{
  "hidden_size": 256,
  "num_key_value_heads": 8,
  "vocab_size": 18848,
  "hidden_act": "squared_leaky_relu",
  "init": "uniform",
  "learning_rate": 0.0174,
  "beta1": 0.93,
  "lr_head": 0.00487,
  "doc_mask": true
}
Each number is 128 + 32 x the weight over the matrix's rms, rounded and kept within 0 to 255. Layers, rows and columns count from 0. Numbers have three digits each.

# down: layer 12 MLP down (transposed), 1024x256, rms 0.0541, rows 396-575, columns 224-255
# up: layer 12 MLP up, 1024x256, rms 0.219, rows 397-576, columns 224-255
down396:181130122132139107101133153179155162097143142149123127101082113131157129150072127104148131080109
up397:183057118114125115181174130090096142205157117152142094195202198131129181148094150123155155119086
down397:137150134117137117155167190062159164208131097125081116141110106161185117154142198093074142104092
up398:105118134139143110168114154122114165141111151164144129091122139106093108086140107125162092129081
down398:123114124132170140108157134142101153185117130107094109128099077105123066151078105178115115123080
up399:103154078166103139098086102118143101103144201125144146131137151092122113107090075047125087164193
down399:180133149178118123135171107132094144122132154177116179133132128162135089048095107146099092097078
up400:128152126168124166128107144136128103175068113112147087135142113131173196103119112130170127136127
down400:126104132144164134120173143141173123135071131169133130144160123069146106096139057187143124119089
up401:150112087167167108106153133135155156111143164106088106139115124173079115118081130142127100182085
down401:127112125076189103143112153148157123126145108161158120130115122182127138135113108126142127068104
up402:124160148105136080131147183090144086048190093140123114090141167143127128190124126079111081102147
down402:148116151119147096119115191119150126101155109075102124125125126097084080174151078131111082155158
up403:096080105134122154128102100142167110185138069146116117122144112170173162150122155145087142097150
down403:105153101124190126087127096139157142155130116130145142128091139079211118148149129166153122155131
up404:198109133133095152152184135074165061054124177131141196150102124147155151123082162135146116156129
down404:136136111164158115102154175071184113130096138152061178174112156176087175105086136079080112139176
up405:112129084154157161130141133168182135214127178093192127087105138088069205149184144109181092127213
down405:149146141135135136101098140129179106183119091180078105148160142116112061110169116065107137179086
up406:070143190132139068097110093105131131139151108149165198123175113130073103133142141161151136133130
down406:123118093138134143103165090168131132112118103093134090082153062126090146101103080138139143125135
up407:084122119182113103094100148165136144183118074097131194064113117134090080120100127132113161125151
down407:152132083142108211130171120114171149148116073085105120171099147145093160177138105117095113083102
up408:098175083084136124070051143083153127113159148167150087155156173116129108114196160106096121143122
down408:108172092054071124114024147079114104136106117062150123204107128086113142134145184193110105141092
up409:117188141106110117113098138108129170086146076133126132154100128098096143105108061108073099148074
down409:124102188095112164157062109160127186134097129122148159129133130135166129091114129097137145116150
up410:063086174089115109117058090082158121159093111099129149120104170147125148175172175142081116132114
down410:155138134076103095116128106103104155124071102098060127152167114150076110102136102129148141167094
up411:131119141169177135109109089100145193174092115167094122070053129131129100120132087147122179118082
down411:179119104053148129160177183128109070093096131126114115147113112126141140108155113122146137141176
up412:104162145143152102084121158167107040093106136170100157057096097072186087105153160091175115165129
down412:085092083109119128172100135087122105186110123131123148137076116205113152136159165117106093101091
up413:153165080110154168174095140090105157107150146106122122185085174101162180145102149166124126157148
down413:152180130128109130150086099091098189117106128075110141130138130150106179115133195096122076177149
up414:116147147142129148147129218081103094074081147144151168190203134136103097170138181080177157138107
down414:065114113126132133189148107179110178055115141142126143192154145155083166198140173090155160100103
up415:139156134107150118142130160115139143129108189117128132225170139127107121125091110072115066167104
down415:187130120116117127095199157086117127086136125133108132204164139133119085116152146071132146116079
up416:151137109103124150089137087133102191121112130085120192073135132095148066132120101129144145137096
down416:148065166166122136079125113150086114120120089120170155135081127164173094146128092088201145100179
up417:136152113125131131145145129126150161111180156124123148100160190130076104160087124142134085082102
down417:137082114117120148153113199111176163103154106088123192173087119165127127124145083127137162148160
up418:102139195153109121131136107135111168170076206147125156111190088137168187199122135127107162134161
down418:121161137133104130160165072179104120144089111141117093147096120109168177137152151109129128115199
up419:140075172135152119099137185188124104123110118092109166121145095142131120165105142079148138155125
down419:138112132136137168153074117128160128114146170076154098136128140129099119144203162096096174116172
up420:095120132153180105098104175087157174133070162119159168164179105137122135096067103126150133117062
down420:138135142086154119101095166106152147061156170136171117157187086125130146147082071126137123075101
up421:102126137177132153175162157113125155129091177077117109129122128116122127141093098176155105096146
down421:093132164150157131114174147093104119145105119170094138118139148185085101080079148120188137118078
up422:088126199124120104129116163124145054085165099136135134118106151170139117060136103167134110167157
down422:034150196176133104161148110063146094077115191105055181141135149169155143175081163141133094122121
up423:133153154105073163125175168103123130091235105159112165205146172166106189080077120143073131176140
down423:150185108095182178056152133143080205049146137163073087156113192152134178181104119152182113139181
up424:103136036048099128126087160121147133183176066111107112141154144146106113198104136147100151168100
down424:136141099076122136116153136128121117101139137073107136154110077091125139141095119097215141159146
up425:115128167081154187127104054021101135165050085111110086135083111106126108077141113133098098173063
down425:134101134132173143143085158124126141144098107166083128103180103150053126098188101116141127086144
up426:106060135148069131137117067096108142182139131185179115212117163134130119129122101117133092085101
down426:115140115132128108091106090080126114081168160167085140179129122116120110117106103137081100156108
up427:141132104175161129122177125156127117128135131201147136093171140124068089062156139082131164121126
down427:148100093109110142110154128135160113137102162134127073090091138124116129120123100174140107136130
up428:131089129108154141169164124145143152122129109101138130128104141100118167190143133160086110141154
down428:095144141119111130133118184145094169120091165135122133074093126110116083115101107162089111148136
up429:104132086102100135176164140133162152127108122118086206079186141114106174126144091130068084113152
down429:163132121118163119165140120099158130119108118113162174080117124143153101156136087109120121135113
up430:185159148139120145109099113121086079181110093190138094192147123147133190121101073104086140142126
down430:145125093180151167117141096167158061182142047169157159170161143102160143155128108094111118122105
up431:145141097111161161060134102132177151136142121094159142072099117171147137159153096119134120085110
down431:170157134134090166096155121100122155122106164145076146146155120153143072161174086113058116153105
up432:168136127091130104152116117139144095135103176185128171181150131079178120122125057159136147126144
down432:113109180122154122165129093168130112124115152073126152173088079139136128103215138118094120158115
up433:127126145127090133107067095117145140105080105091097123134164163128182184130148111082161135129116
down433:127107142165102134156112183142093107123095144143107093089138122110105128122147144135168130099113
up434:140147082119119110088109129109185141189127138114093044144144120193147131145154116173146117156113
down434:138140155130172123147116158168218102189248155174144148084121101179161092120162135073116086115150
up435:081117164098160109183147100151145173123173149091106161109091231143103142168153098146147126153173
down435:069198184090144176045152117131159128114089128118146130186092196181106142193108118134078142113098
up436:123103126108138151108126061125135146134135164139116128161151187181150113115136136159146159121128
down436:114092116168106078164170163102064128159106133128092124172160130143053158137158148141048159143134
up437:144181139203120162093126132115128138115158059144152112166145144131085143109144183111098105149126
down437:175157133113057133185197178166176099126137153128146190114120112110191099096198106187147152093132
up438:104055128123125099154072145144194154095190095153090145127214177148160091182167114155132109085167
down438:216130129118163154184132060132089156193160080151103115113166211083071143137100157138125158138189
up439:161138146155124132114122076110122111090136136092143138151097094105143071128107102135126135095080
down439:180185164148098102201106128130138140119164119101131119167127122115179130151161139148135164148124
up440:126168148102104138174161091114098137110195118172197139175131134134120125114085141181102156140113
down440:183125133110138056124209148180157117143184150136152062153146186111097133136108140101117154123086
up441:150190134143117152134071108174108099131089143156124102169110117223156121119093144147099153145158
down441:173169140170163069142134122205092117134148127130183102213148103183144170169171158141131134113157
up442:144096121173118149093125146116118145192079147131082156172128135113100120155176174138156107148146
down442:097100115134114118138128112126139111107102157105168135159051112146143113093130124156175132129155
up443:159183168115119117135147085129120108145145154100149172038092133152105157172105121090096116131159
down443:128120170172131132068156064157076107087111117111137142127142152126114132119169094171142146158146
up444:077113119108136147191187095190122167101097120114107143091117156093147126092096093096172119104141
down444:124122145134078134130131197103149125040175107093096148160123112126179163085093135127131148119120
up445:147111144170137127122102122101164135101180066122118134101133124128168179132145105099078097118147
down445:119102136073177152141086127103088136106129120157088080110137120163164161127124156134169152124165
up446:155179150131126061114212135107071101126089144171123143148163206132166137202180137159125118117132
down446:116099185144087086097082015094140166121097097132165072121094157118139102094146100178088102133129
up447:126143108152093115078094127132095152105093117063149184160098139142130177079079133134158098120160
down447:132098152119077090146100096121096107136138080105133160111067149103080097195140114180194094139124
up448:162099133108089115134108126080129089114073108124173127179114110106140104161056164125146111185148
down448:137161120094129171140136037185144188109158093132140154164165075081114169136207151123126142097152
up449:090082130131141140151125095117112147072165141097115161149162160143112134145108120094147171153174
down449:138179166106152128099139134143134147094163138113069204141161121120087150110132128119151160112138
up450:087218128107106142113099134108108157125129095136033115145128128149106110100129150058158106112142
down450:154154128120099099134134137084143165174116158132167138129188116142141176065107162096142129107106
up451:163116064113154158168136141155115117108150156127142129073120123135198147159156090139108159083183
down451:104141160181171142132135127140128078109168160165079127114171109111093146123102117130144075137127
up452:132160149101074139091107156079145172103079112173126095134137131147160106107146119063176137151135
down452:118115105138112143085171170120064183097106139117095144111111114140145076136136098176168170135133
up453:117165133123156158183104113105123149185116132123164149042116144161113074152096166149135086141104
down453:172111098145167130148150124111144152075131118051115178145149140139144182142152176141105107137126
up454:092156142181157145168150089172085107108095110123101140197168161091133074158132157153135125088142
down454:078189154152146108148126171095149137137136124092158101101103132105123130187107168128141133122148
up455:133106149143116165087171103103181084143223138108109129102186117110142178107121117104130114111133
down455:136064130155119095081186140063148083113066132133131164137104114113135108105168142091125111106108
up456:121077116124148093083116148142114063088117117172108140157150122156187115140158108136118104131139
down456:144144114135144127069148100119060075184140139121067150099093181135152149079132151128161178137158
up457:170123101144187197154141066177163155071144099133167145100078124098158138152171132104101055103096
down457:107122191157118139170104112134102149161107124139182088147104182135074132160116123153103161173093
up458:100154113106098129065102144135176079140123084147145136173163110046129091132079184127084147163140
down458:144104151084135136124131103179131130181137129156090089152186145123120124106083122083093062158190
up459:141113112155144103152123110125063147150159146136168118112153114141045137189073104114130120098147
down459:166077100163151156126146107186150129108185154127079179155176054127111159208171140136136097117088
up460:062162156112166187127130153122151128114144084168138105115208072133081114117116021180187114129127
down460:142134118157148149104133126117043154133162143208132138067163104092112088102163089107104088119109
up461:171061204192147180179088126099148071141090106173119095104116109154146101178109132162138079118160
down461:100200124080159081185115120121086116155121160095087146118115103202059156158148140155075117144111
up462:114135089101140071083068134111134132118174123132080199112177128115119146154193151125078128150097
down462:132117102120135104191075157145123135152140118175065163115205071131163142062151168130158106097124
up463:114139105082040164180135148128084104100142126112098120094082135115181134109147135124149139103116
down463:166106100132064126108154166112115120143116158160108120135137134114192110108143082076181095149152
up464:124131134141112137132135110127120108138125118108124152086144148158205106146036149159162127190085
down464:176075113107178191116118130082140138157127120108113147094148109147129155141160131148134144118085
up465:114115076127139177105128137155096136159089154074123139124077118108096124124116133156110123040148
down465:097173140165130078137121149139145086133148174126096145140090103117110119171140161150119153114144
up466:151203096060125187119139129153075143136114182161134148189164087133118125121155107079122135162122
down466:149155137069113136119140154117072087130089140120129148165153149122064104182162126098134130112177
up467:123125155175162177111186125153058094154146166073142111090135158158095127073117122122098092141156
down467:128155114165155109113129122095136118140057127145075109163179118118169137161084100104119106088074
up468:123143109162140093135102146077170131094160095113130215063120197080141125132157090140079111138096
down468:125113126131167149139097156122060184061142104151148102145116128096070104178186132181087110087144
up469:118177111109066196136085152127194172133107134124120158136157119132158124191115133101138173091145
down469:117170143163111179127088120124145128176113099185072073124099119142158129112127100128144106131111
up470:065074131062151109159051118165130131113134159111171147172109145064198172172150105152173109174131
down470:099087089113140105148148116114096107123122130121136109127135117130150083140153134128167113205149
up471:179181111135121083129169120112151146100121114109068093085125103156138145132133107164127110134071
down471:140120103122115105143171141128102165140169122070102168060101147176126149142172111132172111154095
up472:140138089160145098096038128060122052132102079094087068086152063097056228112094086129172081161133
down472:152093092105145131165087139091127092208084094087144147086134088207101214193089115122107167178194
up473:085115120122144098139054158126148143145134122119136103125053143118116148125168153144153138134130
down473:107146126085074126127170149070175170127132096183094128151166111088093125113157083177132197133160
up474:157085128185130181141119160080155153153100114084167122190124149106139087158139112068196131158146
down474:101146108136101122153073178114127127181117083103151119115099188159143146106159121124146148115120
up475:048134100132143158130157155112124096143132096141148146147076128210102115178153137122155161147199
down475:117113145089120113144134099202148107118151167141143097168144112111144147192129161172119101157115
up476:180134109148143129146111097085131169186137103142120224130173121185160149150098136083118113132106
down476:073084119185156129143130155087139115175095126138144161095129134095153131121173167132179171118130
up477:081121100135189141094111127156115131145094160106147040142097124146073176109192158102096101099107
down477:105130095093153124094145116116167163195140126147134100176113161105169180134138151175128159074165
up478:126105063146076120149089095134230130134103117121135172087129143123138154137065083096058130088095
down478:151103108091131128185162122158085154093137129143153141157133096118099085082052136149166096134193
up479:175085128096109092136059120118087150179088111107144162098206123118161167164123106146106145182119
down479:176140140129143158088134146149145110156089115153073110199157139175117051097121177055132124198088
up480:122136091098114173137113119125123081156080144153133103129123084116126132159094112141115074084066
down480:069141103116154130118074139116173124137098079125076152150162121080132106155061085134096159155124
up481:164112155154106054089084152113112121122121099113051077079123146171102143135138136142080184146169
down481:151134171111136106130135145146103103110164110154150077115156069160089154090162159080113105102135
up482:134117126174064051169096120159153118090074132129150139117156174135117073122095130131211140104134
down482:183127131107200154130175105146113111150081131145087146163126109146127180120058108150165119133091
up483:129145104148141168158146095121158134199112138153171137146051109120126119050127140068122077126112
down483:194097116162182181102166152093151095117131109148124120166110142142164104130097143134145108173103
up484:166135083123124128091151089112096153193083139186170077102081128089162124096123138124119169171122
down484:132159126099068161074134171130097162123112100144130223095109104146108061141132145135196145118080
up485:125149096150116136127130095075147175130158155093139134161154087104121113107098109082139131139101
down485:085132165115082091059091118095175128091082166139159117138126086124128092109128136137106124146165
up486:091134147118112125121220109130140163135176116191141145123147147145156192140166139121071126158171
down486:127155121155124128158203154122127072117142121140168142137117102175142142107083158165070112166092
up487:143112122161108092113116122140069156102136141129110119209054178140149095116151133161134120124142
down487:211109137180121152164114109178144128179142172133159128164094193118110095128136117096132132127094
up488:125131108157130207076108129096151107116109104119109145159152149100169178109124142149094066120099
down488:157102126185155141180085102080109103126136162128134149092166146181127073129084133110134119121110
up489:124139125117138151164101157106142181069152128203101101133119153095144132169147122116159105021190
down489:095110145124079175185163040151047144148081166165122135092091135146121098127142113142164100170138
up490:130185094085102151127098148098126138140142110169130100157092118116092119138134151091104113113097
down490:145100130095095175101098172135123128156178112125121114058127143171159165124140112157115123063112
up491:057102130137156179145156133110131128158144060143109127148108110142162109075149131126162118141138
down491:085127173152137078150169069099154142117152156080101135163116086171203183056107117191163106139092
up492:138120148134170088080157140205108115136176170091170106147137142106127137116170129150149110150160
down492:141175107106120155133158141055148177119164129172083155161129112169147140125087126095157158096122
up493:123109149216138114101141144133092114118121133123139187138160146169161119143103163158111147103170
down493:115119153117093150081117134161121117114141141093133159143083073112119129129098127131095114081113
up494:121181138097128077094143160120096156111096114193076121139149124105127106114153096157155110156141
down494:095111118173101156143134144120104094071091149107135145133124097115165098113144099139137139124140
up495:102144132099067124058141137131186108076106152133109173157110107091153117131138136203171119083089
down495:094134123127187102111128066117193120077135051129153147068145150154103064149141163105162121175139
up496:135131120182121168142116075181110169069184088084114085072104139089124134128166127117092116096146
down496:146121138168134170125086137077059180115070127078109134158157152113126141163114113175119127111128
up497:150111119168110106133111091114143127088143183049095109129151144114111121134080147117145150105140
down497:113174123109124175078085110140146102168176163111111109083139172126149101115106098115141139140056
up498:118114188099141126128140113185159186095102102155173095112117074149150137116181105102143140131137
down498:125099122163140136159170167222132140119115135173126116117164097184129099084116091089108144166162
up499:140161107143136180116136133146091115094153121164165114120107132167101119123118161094135109118136
down499:093118133157122136173109138131142151155168092165119118132139135167140164180090103113108152114146
up500:130107159085137093180143157084179106087184080079145088103142143172140173083076201090115156146131
down500:118113117088141124188158170131126140096136119150144130173133038122104186138101142150141132121173
up501:116115110131127072046168119118112126109128128148125146141191095115125145113087016114142181080195
down501:139149146123146115066200137094078058135159091092135143162170120159151186131116141089150099159131
up502:116165203132124108137159104171122149086131130145097119135169132119097198146163079103131158190146
down502:100171130138189114076106075118192077146132124156076101118131113139128143071132161087139089105130
up503:085146155174112182091133102086161180125076100094164142130127101193127093145089086188103102131126
down503:116137149142130109075111108131101105098143120105134139184128083136088132100117128104127133146118
up504:115093095196174068117122120158151171152107153137142131178158079086124113123099110142163163122100
down504:119128100128085158107093069113152155190130184116088107156062098090118073081127152149118148095137
up505:153137148085088098123106132146178166114165088178106154165088075117197198110104125159135098109147
down505:090116137129131051088176102110152136164127100138059120133072119142092149088162116110132115176162
up506:142197124063112146070161155107137110131116138089170121143129106105150133141161084095059112088107
down506:146084137119059144145199118121127147112086140099093153131098104131086202113162122142145130091161
up507:135050119091168174170145132130184080130170123088115133129134179137128106167147107145164114137093
down507:094165192208106153116123206151090028156125157078148107133088128129071139110146116122079101053124
up508:150123128137106177137168158108134165197070124085119084078095093155066138151124159150123121134060
down508:135189156164093090085134107139130151135121155098118107132134089140051071142124122088140125109129
up509:111123144139135138155098114132115145188079164149074175117124190108107081075121122141185131111118
down509:120172077102140129119125137082083095167148143114101134157139173129100121178117129160194124131150
up510:115180087056110123116095101145141038110103165178175095076169089137096104149127110136140160072080
down510:181145111120158156082133122115125116060074130103082022125158130167123136110147097136123099083127
up511:127136146074153097127103169134177163114132117159125155081121092089161103171139110125152166156160
down511:142128130169078119127089150153164150126132122110129149132150106113158046094187122133086120113120
up512:100109077154080125101118194149110176108169097108126160158074116102109148143178139129131138078131
down512:177171160125149155194145096145126133117138077077135129114083118111106121124139108092119142144066
up513:150141151085080131181154117068143120120145087130175172114093119051111112142072106113135153092086
down513:093119096131106204133086121137185097110180076113085096100145133171205096060147195136092131188165
up514:078122117152169165192159133125088149137202117122163210115091153118202110085138040155126167154147
down514:155140168138160080189153137110129127157173163125135115059135121166124115143158078043143147086156
up515:127194165089196147117124115116085130089087086181142122149117137133138141154100084207169131078088
down515:091192123175172068136097129099178134133166154119106108156121105156116130118090100146150109154185
up516:140193157109150206089111144057124140121094153124139087085116145052115129108114107140116054172193
down516:121141160110112133106104153097113079124103187115164061134145128103071140108109105133130147238157
up517:096122113119107109097107095121124147156147144125143145072092157162144099106156080114121136100103
down517:151123130114086104131175102077173130131141100159172172126068120168127093141122095135121139122088
up518:151120140114152139132154147086119130113071104171128145175059103080113153123141101137114139141139
down518:111115157165127170102145130142150109045137150196194164189177102147152141172056153125087118127165
up519:157132099123187126157110103142120149129125111149187133106124118081142174117171118087125133164119
down519:168119105076171125102175143161126129103124104117131155121074087097156150073132180131064153089108
up520:123114138143100173189121158088165101096188163079105112122059102101129077210125125137185106102146
down520:103165124091106124160125095082144083127216114081134100107114067121149092111173158185123125117154
up521:125156140123152096112100166108072128177108139114245088047100129140144157105203123066115113099161
down521:140123143141105154142182156128150063105139169107119111155158129112126125153130221086130126145145
up522:154119124107120101082124109139148086156114139122119150115184163119116156128076133117134123156143
down522:075154105134158095150118151140107091165170111129162150097131114068141172153178085116096118064158
up523:117092151094102082188121151158119127107110116102106094067078134122101122140136130151199108149154
down523:128147142093140077132093128124154112164123102124127088127173138108147182066137140145125149126111
up524:192124084162056061125071076135128108130097070143172161145097134100131145120092117070133122151160
down524:128121061170115122119132117159143180127147160171086130167064167190203122147097072105102125116119
up525:095130146151067105135119073196104158173133094083091119060083089113133098134061138139195125154109
down525:114111118071199159112155102100094118140092120130062095089128130057135164165133164144157154116137
up526:073098157171055155113142096180167124110119093139112109136103096104085135144084152149146076120124
down526:140123128189094081157161083104109136126178115154116139154163085124118131183050166108134127132136
up527:127112098172145061115168146130122107056121097084120124140125104076128098093123094116133163143121
down527:113109138145094147121119070131134129154156128170149159118137148068141079100104136182115077204134
up528:061135110164107137083166142136146163115110124151156178180108122148118138184111109124151044068094
down528:117107085169165139129127169153203150147119194098182158107162045129073122164119095113086103085128
up529:115134114170121127116156128103107153105095131160152120182099128150188124145138123126141057125153
down529:118118130150072130128106083110110136121105077110087158131115157100129137083122203120141157126103
up530:031107153172191096123191125093162100105140143163146088148171200102133082137166121116131155170102
down530:042140123124155144105118118129144158120096122074138092119152145168109106134166121113081168095129
up531:102059079151135182133101115172103118146165187098086082106154128077047120163144096137139110128097
down531:116048111118167144138128134154102088131161124181141152107162138052088099088154155159159092189125
up532:143134117119066120131121150107164158131102135147110114155126086118105140097072149149155098090139
down532:171134122115158135161098155132112090142116117134113141177093082162101104124151141102102151109176
up533:165030190151081173124147134138124062148121079125154153165124123138109129103087056150148164094124
down533:095190194157139101152100075133156120103121147109090122131064173099143131154053100152122100103081
up534:096091085110080079128087112075154125151150100107083112104084143140157169107117111145134097132163
down534:144106161091095103113097106063147138170140114059186132167172163106169098189125119071077103123133
up535:129130126153128099125097086089189083114083164129125136099154088064160140104127126144116094058070
down535:161129061141104085095188087141132150127159130152132080111157040112109120168107117157114143128110
up536:066104117113137104102089113075100122128087099189102077140140168162157139124067152111131147088103
down536:117104183109114118179102113087132117111085084146090120121108135074167133115140111194105157076101
up537:125115133179093142147142092166131087108095142131136122140108165160190115143103108155090143094131
down537:137083096146131131145079165139121068151112131129182145166104131136094120177120092116167104148136
up538:084171141138126094125158106120057141114161113106123146106137095088087113160141111112142186118145
down538:174144137118086125147075155146145121145124114067051099140137116155145075102189160139118166092116
up539:139188175131137174126157157194122119132129078149118070097109084109155149080132151089170157132105
down539:091134172168147131072116109127135171134124108163094081122163114084131160069067108111092133119132
up540:099129091157169089168075112148149168129068120103199174150141119119087121107101152177101218130176
down540:144144136150144085199126080139147180130151106137157116121120151117123158122102068165129130076156
up541:132062099131189169190153078175097134123193076104181145090089107180140152150098148085069135132110
down541:118081145136125100103168129163138105150087126132152165133110153110149162206137126114151133099172
up542:165131048149128154126101089148124093128047145164113059162169119145078104140024116196148110143217
down542:148101102097113133112147133111155129140077163114142089157163128089119089159089158119175145126168
up543:106161130157135151188119197152121099125130103133121145157103143132121115189088148135166061173196
down543:187152147156171161139135111136105149171160150112130119131169088092096137119131132107117171129161
up544:136167127139157144171115152166164178144114119155134124126057136200148113081120074072179159133177
down544:150150126134110133147169133156148091063107044111134123146117156076076135100179153162102158133182
up545:154078140181063167069160153158125101097162124092121162162131115055117116111159119158120127155051
down545:129105210162173159087091108083114089135147149148121107168150120107118133209142123109117138087117
up546:146163139110117136106075166115127087167100064145114151100137115112142161134148142150164162166147
down546:161128115179188125125128097115150126121163113107168156199106121127144078076105112181142108113131
up547:127118112186131096093119105195067142149086067192166109117163168158137208136122121140154063132142
down547:090069058208160099125111180080147166107076124139087116111130187125146096120138107154113070122124
up548:106135126128110105131107170127117099118088078092101088142150126149146084129133211104064090168090
down548:131123154198165106106156078035128144079148147089104161124082167092093177147088097158090075132143
up549:105106096130147150140211077123188118132140160142057115104101094132127164092120108088122099112165
down549:102154130144145072058168148200151064149112109117141160113130148182128135084152120100108127131195
up550:142180119159157183131141135120094106088157155179130115120144114125102123108136160164154137070118
down550:115161178151151090178164036152162127158123096105108132118111139135108136145142114209135131207162
up551:082096101089120181110181144133106150107163147122092085075144195145121179154110104181150099101050
down551:125082107097101172218150083142071101114173100069140068111064152184145214163146096149128136120125
up552:145132103076119114105117128165131099152155179159125163094101113112180100163097107052116150130105
down552:173084101130086162159129134149183122130157072116172171111076141076176123181129083132111172059159
up553:096144152094141158105171103158146162134155162172142115137092175153129115153145101089138118128131
down553:162090184124065122109179164145182092079161139150102147083095135100090176160147137088134153140208
up554:104145157145097082100064073156120126156131190159154155102127131098094123130122063083111106037164
down554:138150120095114131194083103116122167127133082094129150154073072147080132139174056083099116124164
up555:131109085102218131111098171112106091092170154180112137163123149140049124100092165138134118153125
down555:105122120132104212104128110088192114139134107107153144156148116144123089138167122093134125205116
up556:130185150160184069151144128153083121134138160157152189140166179133131106140114103137058166167125
down556:173160145103170136144143119066125148180126171091130149142107127149108101098172101139145148099094
up557:141119128109098177122115093150077121122139146185069131105146192135139165138138136117126116088147
down557:094087086133022115089106109167163096149157126127135128127085093114149142086172143095145094078167
up558:164114094092120129128113136090121151146129114090148128132115154093121120119135179051127158100158
down558:141122103150126084100108148114046097144152152078123144144146096137131158118109090131056153122142
up559:146177158178120151172109138137143187110176118159186140193089186179070070163141050067147179103143
down559:110140114091123145117126122122136107138137099105161165116156172145125186097121101059130172092159
up560:137161120102124121133137096084097146103119086103101201154053131166124134148119192149087097122133
down560:147114122070094099148135104093123109101129128093193185083137126105143158052092151102089115097085
up561:064205154137182093130088062121127118101125113113110067123131080105160185120181174104076144140145
down561:115116142163127131129128134115048068179097111153084104115146170132094106164156156135103136129190
up562:162136131087143175106165078118157095135129089166122134102116162132153156167039148106098147071118
down562:169084065138148136093202121143116090210119144133039117144136132143142096098115108163124191088082
up563:120162134146143104139107150099108107150154148117111066153069125079157168121141113116171105120125
down563:110095136130156167097130156148133123174155182169152136140160154114102098096142153100140103092140
up564:135105151088139134138129145125168101102150134129199084141061175146126174133117122136135107160153
down564:159135114146128146131108152160140090146117094128111196114155098154164128162140116111083145121080
up565:091162157108112108129065105046179108177113093142118187126112106113121067105126127054211108180151
down565:164092092174121139118163107158133172031086137129111162097170190163122172072115097128119136115167
up566:167174065085159151137127132118106088117133101123088117135100127125162105107140125108108090134107
down566:054126129121138179136154124038154160098113133112179130125120145128118147128060127046182114134101
up567:115105177135139099103108118144120137102088107114110066203096149134140146106103143169137129129153
down567:074102158159083105161043110116103098095135097130149126179121093095101147108132116131093122094138
up568:140085150083110115091147127109159122088126159085175126103157127103143128169130124073126061111089
down568:154081147103103153123080175133105128160180065128142162124199116119121118193098153155147134132116
up569:214172114163100120156161074110089171067144140138170149175060147134155146159191077164086119130120
down569:110125146129105158124135101176098116153089120145099119070130175129070144150167079122150133103164
up570:144166129140080090117128045122160086151116091092161113097110051130176144153069126036094158139146
down570:151157146083139108138144167116186155094113145087127116145114143114144118151170131159180167138077
up571:134122125090098172132116107115130102107150146118084094150117080086127109122145083232156094163116
down571:104157097138087106115103096092130127166194111091172079093093118153145090132166148124082152137165
up572:142154099137107090132111059141115110065205127136112122119140106120109081167136160184157188099183
down572:121113081164126118119142185115126093102128176205098085137147121161117095151144109145161068061111
up573:076141120148128085137158151110120148144092132087083154177114167154127048118120118158149092104086
down573:135145140112137087141185166129115142099134068169107155125142207118109056199079122151135108095151
up574:115148150124147114100101153134128157114144138121105099117154141141082168087149153120166104071122
down574:109084128158131129135080101152109129166158165114158120132169079116109134117197112118122146129124
up575:110113077170115139118093109125150127139110111131076106118134123167089153080117130136141128101073
down575:112153159098133159120149084145185130131124147106084163140088158167132143135160085131078131138132
up576:081125136134158110103157156113140118144083113111110120127149089127121121138130158164146094143194